Weights of a small transformer language model: 2 heads of 32, embeddings untied during training.
Each number is 50 + 15 x the weight over its row's rms, rounded and kept within 0 to 99. Layers, rows and columns count from 0. The size before them is the row's rms in percent of the matrix's.

# o: layer 9 attention output (transposed), 64x64, rms 0.261, rows 37-61, columns 0-63
# v: layer 9 attention value, 64x64, rms 0.266, rows 38-61, columns 0-63
o37 107:57 26 45 49 40 69 59 56 43 46 51 44 45 65 62 42 32 51 60 52 45 29 54 42 37 53 54 39 39 31 60 91 69 75 30 70 53 59 71 58 75 44 47 41 43 39 79 22 42 36 73 50 53 56 38 72 24 57 34 13 56 63 47 50
v38 115:56 46 37 47 54 22 61 40 10 64 46 56 48 28 63 61 43 33 57 28 44 40 43 61 82 65 36 37 37 59 26 41 65 51 45 66 20 29 41 80 47 47 58 70 72 55 49 68 41 48 63 58 52 53 44 57 70 52 86 68 47 42 65 45
o38 115:62 31 50 58 45 32 45 40 37 62 52 44 56 55 41 44 84 58 17 57 45 40 70 45 49 82 67 47 60 51 25 14 43 52 50 54 56 52 51 63 57 46 43 34 57 38 42 74 56 47 65 22 49 39 57 50 68 44 49 81 93 26 39 55
v39 098:56 48 30 50 54 40 55 79 46 44 33 21 54 69 62 58 53 71 69 44 25 45 54 34 37 42 45 28 62 53 77 43 40 45 58 27 33 55 40 76 72 64 52 67 46 57 37 12 57 53 52 34 50 64 60 09 66 43 40 36 47 57 65 37
o39 102:41 68 32 30 51 55 70 59 63 37 33 56 19 44 62 63 48 37 70 44 43 46 59 61 47 37 49 26 26 31 49 40 51 67 74 37 53 80 28 56 78 56 67 60 72 50 69 60 69 47 59 31 37 47 51 33 45 51 36 82 25 56 36 42
v40 099:39 49 49 33 45 38 79 44 39 53 70 51 38 49 34 61 64 26 34 56 39 48 23 81 40 46 86 56 47 33 65 75 65 40 73 56 42 56 65 52 58 46 57 64 30 60 68 48 10 54 33 53 48 57 33 43 35 43 61 69 77 42 55 61
o40 113:54 35 39 61 44 45 50 44 44 75 48 78 52 48 55 44 59 50 57 55 59 68 45 30 42 50 76 74 00 34 48 55 69 38 29 45 71 36 61 61 62 31 52 59 33 57 75 27 35 42 37 34 38 38 41 41 57 67 53 52 78 46 75 66
v41 097:63 59 67 59 52 51 51 29 68 62 76 18 54 50 45 52 57 57 51 47 64 59 79 46 78 51 57 33 23 38 73 57 61 34 54 57 62 52 75 45 31 40 12 60 30 40 67 38 43 54 21 61 52 38 38 58 43 16 63 46 38 53 50 56
o41 120:41 53 34 63 38 29 46 57 55 63 74 40 77 38 39 62 42 49 50 36 63 65 47 50 36 79 57 61 45 56 69 57 46 15 53 37 63 35 74 69 27 52 29 58 61 54 28 19 51 42 37 74 46 44 26 39 62 45 57 71 55 61 78 38
v42 102:32 42 57 58 49 34 71 50 37 72 48 41 45 67 26 66 50 61 36 69 40 50 52 33 47 47 65 37 79 46 26 63 73 45 35 38 53 37 13 73 58 39 57 46 23 68 74 26 55 41 38 51 42 44 60 59 61 75 50 34 50 34 61 80
o42 107:46 77 54 43 74 51 41 70 56 51 26 80 67 29 35 35 64 41 49 31 54 55 23 46 33 40 83 54 27 31 32 62 52 31 55 33 59 59 66 45 54 52 45 48 44 48 57 60 66 49 84 28 48 31 51 47 64 86 50 46 52 51 37 64
v43 109:40 58 37 38 55 58 41 35 42 48 39 52 49 51 28 55 49 58 54 40 53 48 59 29 53 39 10 77 80 31 58 72 64 69 36 82 59 57 48 79 34 46 46 29 22 61 21 58 52 51 80 60 52 53 62 64 49 26 52 54 67 59 41 63
o43 110:61 61 56 38 46 63 30 49 36 45 53 55 66 54 39 39 48 54 77 20 35 28 17 47 50 54 39 85 65 49 33 59 79 70 65 75 76 55 35 49 35 60 62 51 44 51 03 53 43 53 56 64 46 52 46 43 73 51 44 42 46 35 52 37
v44 112:30 49 23 88 56 77 49 52 32 28 36 54 43 48 47 52 28 44 50 66 56 46 43 52 41 34 75 55 35 47 63 54 67 45 22 33 63 57 30 53 37 64 51 47 23 42 66 58 53 63 37 42 38 73 63 57 54 82 36 66 59 67 78 69
o44 113:63 70 47 58 66 49 48 48 58 51 35 81 37 36 36 26 25 48 49 41 57 80 28 22 63 44 55 43 47 66 35 54 81 52 34 34 26 78 40 28 55 59 62 37 26 30 71 53 34 63 66 48 57 59 57 48 46 56 43 33 48 72 65 57
v45 101:61 43 44 51 76 66 41 34 28 47 25 58 38 45 31 53 62 44 53 62 63 59 55 33 48 29 20 45 71 52 56 41 73 25 45 55 54 47 61 41 80 43 32 32 69 47 53 66 53 33 55 95 47 47 41 53 53 56 68 47 84 26 55 59
o45 108:63 26 38 36 55 49 23 44 54 36 27 69 48 45 37 67 66 32 58 51 66 29 59 47 32 38 51 71 73 48 68 31 48 36 97 60 45 55 52 51 72 56 27 58 53 40 35 48 23 65 60 57 54 46 66 57 80 47 52 44 67 37 42 27
v46 110:48 49 78 38 43 34 75 41 34 45 52 50 38 29 73 53 51 31 52 48 80 41 58 49 40 89 33 58 52 31 52 35 41 57 51 75 40 56 58 66 44 59 44 72 48 54 46 14 73 56 64 70 64 55 27 54 69 58 25 54 65 39 28 52
o46 115:57 38 83 65 68 65 54 45 53 55 48 62 53 41 39 74 49 44 62 36 58 27 31 71 31 86 47 42 28 32 38 39 57 50 58 69 58 40 40 67 46 31 62 56 50 49 79 52 65 41 45 49 72 35 24 57 37 18 21 53 49 33 35 58
v47 096:58 62 41 43 50 37 64 42 31 46 60 40 47 47 14 29 24 60 37 59 41 64 72 50 57 32 57 48 43 52 39 20 64 40 33 40 44 68 47 75 49 57 46 61 63 15 73 69 43 68 37 43 36 68 47 64 50 50 92 52 41 30 59 61
o47 105:50 33 28 55 74 28 55 46 45 31 33 63 76 30 39 61 61 60 23 45 42 99 53 40 40 55 53 63 52 54 39 45 62 37 38 37 41 46 84 48 23 53 37 44 42 36 49 52 58 51 52 52 52 59 40 61 64 53 67 81 78 48 54 50
v48 109:63 43 45 81 54 51 33 33 31 64 47 43 47 43 47 53 45 32 50 57 61 40 58 18 55 96 58 30 35 84 63 35 55 71 73 34 41 45 48 45 50 48 61 38 50 62 69 56 63 55 66 57 20 32 64 17 47 56 56 59 62 58 34 40
o48 123:84 37 36 52 41 38 25 51 51 58 52 51 39 37 44 54 55 58 48 57 64 61 46 56 77 75 82 27 59 58 57 38 36 40 58 41 54 45 35 55 51 37 10 44 50 50 29 70 54 79 68 56 46 37 77 38 51 33 82 58 60 28 45 38
v49 100:59 38 54 39 48 59 67 55 58 40 22 49 53 50 69 24 29 57 56 49 43 35 47 56 36 51 29 68 51 37 39 44 71 36 54 48 36 87 34 31 24 59 34 70 39 69 77 57 44 52 68 60 52 80 72 59 52 50 38 85 51 39 75 43
o49 110:44 34 59 45 63 69 54 37 67 52 42 30 27 70 63 31 37 52 71 70 68 61 50 19 56 48 46 54 58 40 15 28 86 44 51 52 51 80 46 29 44 55 53 48 34 67 50 56 58 74 39 39 58 57 27 35 30 35 49 41 36 45 69 67
v50 102:65 32 15 46 49 62 48 41 49 53 48 59 38 62 20 49 44 58 16 49 73 55 62 30 43 70 42 47 26 50 50 23 74 41 69 53 50 64 54 45 88 32 55 64 22 77 58 44 36 66 50 39 64 69 51 61 58 64 49 36 66 48 59 44
o50 112:64 32 28 37 45 55 45 52 49 68 19 67 44 49 34 47 22 72 55 48 70 72 56 53 22 60 58 47 43 53 43 61 41 39 79 53 61 41 61 53 65 55 32 49 18 68 71 34 38 81 64 52 61 22 25 62 47 43 67 53 67 41 57 40
v51 120:37 51 46 22 62 52 64 60 79 29 48 56 54 67 36 39 38 48 46 50 40 56 60 72 51 50 67 61 61 18 48 51 64 65 76 63 63 63 25 73 58 36 52 52 39 43 39 27 46 48 68 44 56 05 50 49 53 38 37 54 47 70 13 36
o51 103:29 58 48 33 69 29 45 72 39 45 46 51 59 51 46 42 37 24 85 63 41 49 60 76 56 34 52 90 38 28 34 60 75 80 53 50 74 29 29 52 53 49 57 56 55 71 54 33 60 51 57 31 39 66 18 48 45 51 53 43 47 40 49 50
v52 116:52 44 54 64 40 19 22 58 42 35 53 35 49 33 40 28 58 81 31 62 26 80 57 62 50 75 51 34 55 62 39 50 61 63 49 34 56 34 28 67 32 38 35 36 64 75 67 31 72 54 67 49 45 40 39 80 73 59 50 51 51 57 49 51
o52 119:50 72 60 49 70 43 48 40 74 58 44 43 32 01 18 34 63 83 37 46 49 49 46 65 68 45 66 63 67 66 16 57 43 42 59 41 55 46 44 61 33 47 36 49 61 69 31 51 71 43 53 26 46 63 46 66 61 42 42 68 51 45 33 55
v53 146:34 76 37 41 27 42 54 24 60 52 37 41 84 76 54 39 25 45 55 56 30 56 58 64 53 38 45 53 54 77 49 29 77 75 45 51 59 55 45 35 71 59 43 37 46 31 61 62 29 41 28 62 64 53 30 42 53 71 49 33 57 51 35 22
o53 056:00 63 59 38 83 40 58 80 36 53 60 62 81 58 63 71 36 44 50 45 60 57 48 76 47 58 50 36 54 50 47 42 54 56 44 52 61 45 48 52 37 69 36 49 31 18 48 65 56 59 45 52 28 56 40 42 51 55 38 74 25 52 32 50
v54 115:45 60 85 70 71 64 59 47 60 24 51 44 45 39 48 54 61 25 47 44 53 68 59 20 53 36 34 57 31 57 76 60 73 52 52 52 59 12 52 66 55 61 52 40 18 33 39 23 58 46 66 48 36 59 64 61 33 35 73 60 63 61 46 42
o54 121:58 46 48 49 35 37 50 65 57 65 50 40 45 25 50 48 57 36 70 18 64 34 29 56 56 38 51 75 55 46 55 58 76 69 69 49 72 31 66 58 72 55 30 42 39 03 22 44 50 52 55 87 38 51 52 43 55 37 57 50 46 69 52 41
v55 127:51 51 39 38 54 33 48 33 78 51 58 61 55 41 26 67 57 63 68 48 64 35 37 51 60 55 24 20 37 34 83 45 43 43 54 31 73 51 56 43 50 59 33 56 48 45 79 69 55 61 38 72 56 55 66 29 31 63 22 37 55 25 60 77
o55 125:39 65 22 42 57 52 45 61 62 55 49 81 82 44 38 72 36 56 54 73 59 34 37 21 46 57 20 34 43 48 84 57 47 42 72 48 32 46 48 48 25 59 44 56 70 50 67 41 51 47 21 57 61 20 51 39 68 61 47 30 49 61 57 58
v56 134:56 52 36 42 44 44 40 38 33 68 52 18 46 39 58 89 43 61 39 48 57 54 40 72 50 60 54 68 65 51 66 62 39 25 42 48 71 47 65 76 46 64 43 43 43 58 51 40 48 37 37 55 59 71 06 37 34 40 84 55 39 77 72 53
o56 125:47 58 46 60 41 60 61 41 40 49 47 40 44 47 16 61 80 68 58 14 32 42 43 35 42 76 75 41 21 66 76 52 45 48 33 32 50 51 50 64 65 50 52 81 49 80 21 43 40 30 61 52 65 40 54 58 59 33 45 58 62 62 64 49
v57 120:57 36 47 75 52 63 45 52 39 65 46 56 38 51 38 52 70 61 74 47 28 57 46 60 51 48 34 52 50 39 61 76 53 36 51 70 32 55 49 28 49 49 32 77 47 73 21 32 47 55 52 50 51 19 69 28 81 30 28 62 69 40 82 57
o57 081:83 50 37 42 21 64 51 39 58 59 63 51 09 58 58 22 48 52 55 71 58 32 58 50 47 56 61 48 56 26 37 45 56 35 71 64 51 80 39 51 73 52 71 49 64 69 66 41 30 44 34 34 38 56 45 21 66 51 27 59 42 49 55 32
v58 114:43 43 55 38 58 39 37 61 49 45 62 51 59 21 38 57 50 67 96 72 34 63 67 61 57 39 12 28 67 49 52 56 52 42 52 37 44 78 53 34 54 45 42 46 48 62 39 64 68 17 43 36 54 64 37 34 25 77 56 60 53 69 54 39
o58 120:54 61 43 31 48 54 44 53 57 41 59 54 76 38 83 40 46 50 43 62 29 19 46 48 50 16 27 42 56 66 70 13 50 62 62 31 37 66 43 41 61 47 58 69 81 70 31 44 56 44 39 56 51 75 53 62 56 23 61 63 34 52 63 45
v59 086:54 51 61 65 51 19 56 48 58 25 47 80 37 46 54 42 75 74 50 53 41 68 45 35 25 53 60 79 63 52 69 39 54 57 46 35 49 51 59 65 54 72 39 73 58 68 56 73 48 47 63 67 59 36 34 30 22 31 63 18 47 37 31 42
o59 096:63 35 43 50 56 66 52 46 53 25 53 71 28 23 41 63 51 44 61 42 27 65 74 38 53 42 37 77 28 37 58 52 42 74 71 26 64 35 63 79 52 44 53 89 43 30 48 75 49 62 43 42 62 36 49 57 50 39 36 34 42 68 33 44
v60 113:45 62 38 34 36 48 28 41 53 72 57 28 47 63 57 75 57 48 69 51 48 57 63 39 37 44 90 74 54 38 55 53 66 40 69 41 46 90 34 43 48 41 49 39 37 49 62 22 68 57 45 74 28 50 56 45 32 32 50 86 54 38 34 51
o60 139:60 58 54 62 52 62 29 53 30 46 43 49 53 58 33 48 61 44 76 50 65 70 29 43 63 58 82 63 55 39 45 54 51 52 40 43 55 63 45 46 34 11 36 72 36 65 47 28 64 62 55 49 39 46 52 18 44 35 61 70 30 38 97 35
v61 103:72 45 31 49 48 77 60 44 51 59 59 53 43 40 52 22 55 45 69 56 53 40 46 45 66 60 33 30 61 53 38 66 44 38 39 16 59 72 19 65 57 36 38 36 48 66 66 44 54 38 14 48 70 71 11 66 48 44 54 61 52 74 49 41
o61 114:57 34 46 48 51 45 46 35 64 66 58 42 53 47 58 56 66 61 20 34 47 55 68 57 45 50 31 49 57 61 59 35 46 37 34 21 35 72 44 27 53 71 69 48 74 78 34 15 62 36 60 63 66 57 13 57 47 43 85 46 52 60 66 44